Part of a small language model's weights: no biases in attention or MLP, 3512 steps.
Each number is 128 + 32 x the weight over its row's rms, rounded and kept within 0 to 255. Layers, rows and columns count from 0. Numbers have three digits each. The size before them is the row's rms in percent of the matrix's.

# layer 4 MLP up, 1024x256, rms 0.0623, rows 173-183, columns 0-127
090:154062101137145108142152146156127131106128175117086095123181117132153139174149139096129115188122165116179094102182127123118141118145133161200167222144117130044122151136151134082176136127142140123093174151205137110089117153111188151057116141037130110112139144080180139134115067123168146116139141093084153123109185162116126138133149140090118164099117142119160134133187181127114096102142
113:132169131147119078129071148104133187189133123095106142077099134158122137156149116166095106107130136215149164116083115096169128118114108132190157155154152180107123120139140112021150112117098149164070145109138170130073109113097119130112119131152054152126130120115093125101129160112117149081178163154144136101084119160099141078160113100132128072153120117119081180174137156120120132160130
104:114122085151100105101095140064111156134172116105113126144099128113145089119148117100113084137171152084153109171077127146150122137117088117113124122090091137154132218149134110150109084118101135160169099123109157129155127156159126123139105099087062153183167114083126126205131092097127180133071160105149119126126169095238127119140178108206116168102143110153105107158126122169140175101171
107:141091085069119080118105175072083136149155132101116111097117154109113106100108116109144117138120113138115162095090138086100133125126088130146104094105110174209164119144098130174149118103146087112150131136180120110158171141121162135061128125134097141109127110107210112066105164125182162095120136114132140195113140122093138150121072084100124170096091161164132045137150150147150154095121
091:128148140161132061140127168085140174130096127133107165135153098159136185109125094142146101154107087107181037120078096114171173082082097132194180095114110140104137169136157148142175145125150086132179128124149138150139127172133187168080093179124113127170175154146155125147080097066129162100178104136185158110137113131192116188124115133151098160133154145156200175120174134076108150096131
094:112047165123120179183096126085072088146100114123099095117080137093072130155092091164144131166115105090128080128105106118156148152107078120143082156166162166130164171149091118160171146145048127133131104130109179114164117145123155209100129047095094120141134155162146103118143162089119145079112135062101128136104169152129128180126134117109086170161083104215127098103058166118105177147149
109:140107108118127118148173157109115183135067123078119121115112153173149118092158101203059112126104153183138100105141099112126175095108109153132153168139134158147175096157150132171151129100152110134086148137128140139079146105126127127162111059134103147127136144117145205146194145122197133078128104181079103152119124120057142125156106170139105132138123137072131107138166170090123126154132
092:111143067179173164102191122076042191091095157106101091127097118172130107124153105173126169136143129099142120094152131100094106096119152163135136153110175078095194143130193144055155101140125127146065171163123111123123137154096143125102125184093112165164174133125124170074129133113187175094167133115138142145086146131067102092122071163120162155122076181123155112175150187133150110161105
104:130093122174136149111146149154056206107114151103049085110087114119071182127123103136138172091092127157172150148109109155138092150137100131166100186161057138126084123155134127047140151143106131137131115139167130136127139137144093162095116105139098088089119138169144061180096128071119156066167110152133168117059104189146169086124136124079100112098121154178154205166118098155148105112150
097:098076102122161099153190150112167131093174125106110163164044139182093152122122073162129146146161083112110114165126139086112155153132107075150154094180143111153185107146098112153123136109075148131128069134161179097137113094120124166157130133145129136152094172159107103184079131122115161088166152123142146073128150169166160087103119188129155190132166167177100111100115147091122110088120
102:146093122126140140110224154120132152077107145122082136124138093195122178131094096146116157089175145107133097119155098102137111144112152144176057210094164131083119138147123155150190185128128098138185153226131138102182188123079113140113118100147108116172071129150194188133154108088136094061181096173132145064107129175125144132134122073086088148148102156167177153141142119100112128096135
# layer 4 MLP down (transposed), 1024x256, rms 0.056, rows 173-183, columns 0-127
087:121131102140062111137143157151167128146168148151142105103127064126164121147107150082122112116160130132139130109148191114102181125113116125119138094106081144206116166105132095122123147129154180178127099076122117101164124149170133140163148111170154120128154138152087103114143168138119162131160171098142143056109134096220177100118096118166116176143072151169176168145107175176152156115114
120:134112143101174137117149075101110132134141113160119068126087198107149108110153153085114115110125134134097124069069110154126138161152133188072122087113159136124089129097115150138119089117114042155138131090121177151129093093053146136097161155117126121197066126139073126111122119124140131151136122105176177126068186155142119129119119129125194185136149082096116174075098107162147239122119
109:135090089073175135112118177129149206096137112128061079077112135120149121175095110094078146156132090122107194195144102146145192097127111160120080134117202109181193147187092098183098132153146177097101160154142113132152149122153155116166145078151066094115145127114092142120118084105100129156128135120145131120158139153140153137167166128093103125088103193118106150121128102090131168173130
118:100160152100132066163092159139085117110139164139119121150100142156138106112170057115195165121088141128165114161152033140131157130122134095116172119054135110074187150223134128148214095113077151121147079111105133100167194116151158093157158122168129077133074135079153136145075159098121180135118134102161105133160117125162164174145114150124078140146066068140138163125181139095164148164155
088:106121110094126136120134101174100130180100158085092141095117136146170117116163073164076203116122143122126138114192095157133137137108117084110147170138089140138154113166081105145084078089079170132048071137084116062148102112105147160117027082125225146137153189163111109113144117107125124140074126162111115177099145116155072117123148097036123106116107129135177130097085148148073151173112
095:125177137120110142069096133141230133082117176102128113188111143121172127174097121130124197122090083138104170073098212166119147102124090107108144152060116102133128114148120100124133117114133128117112138153177091076061191060150147150111220107160159141159120072159137153103163142136089123095179079134136078158139155145160138108138117101154138106176098144128114148181179135125178151155200
107:141123135095143111130123195086143162114063076163172129185072137034075069112085170098146118144080132081091126123078121104117122121038114131141125127122202133106127157163172124126141142162143128106129083138146083046112094144180138196105111153149086137082164127106128118161168173136148092117176089148121132137139074136126188104123123129140153075119148154155173129122101119172114134130183
089:113170135203104144102141110214182117085115088142118099185144117091174137120147167090122144144136122148138110091128111112176137094061149156106163167175108102144153123171117107083084134126116078107117134170121116145128151153116130120149114132105116162176157244128125150121142118090113110167168080121151090094177194184130145184135140119149093184138106144113162139150176046222113178132134
106:162120108158112122114149121123124139186097121145186135130094167139133160165171103172129155127139101147144084155123086099152106150067115117130120119150120115140157119136200084126121107156179108143118102138129157086152101085117147151111102108166091153153118161152063099158151105148114124130148110088162115131154141169115164134115094127099132148105109104088186190118154114136111046157148
103:153128075098142106150164100133089130124152080132091118109113107135127162122137093213118097139164078105137135106085164183160074146142116186119192100100172072167090177145157086139139106120159208125092140150114149120097127168155079109076119179183107117131143171132137124078086122145083162071081109133131136156180165120129127151142145155132114105111114064138091054095111135081193124159087
097:061091068097107125129135163146151118137115137147136063132136190118148145152209131143128082103181127087185120181156122107055131076123106144087186118115164098156126134111116111120079117102104198177179133116108137103140131125159126149105140147135117062158155124140121120161109114118123103106188109073089108075204068145180159141177124132182059137124151105152189158127130143129170117168090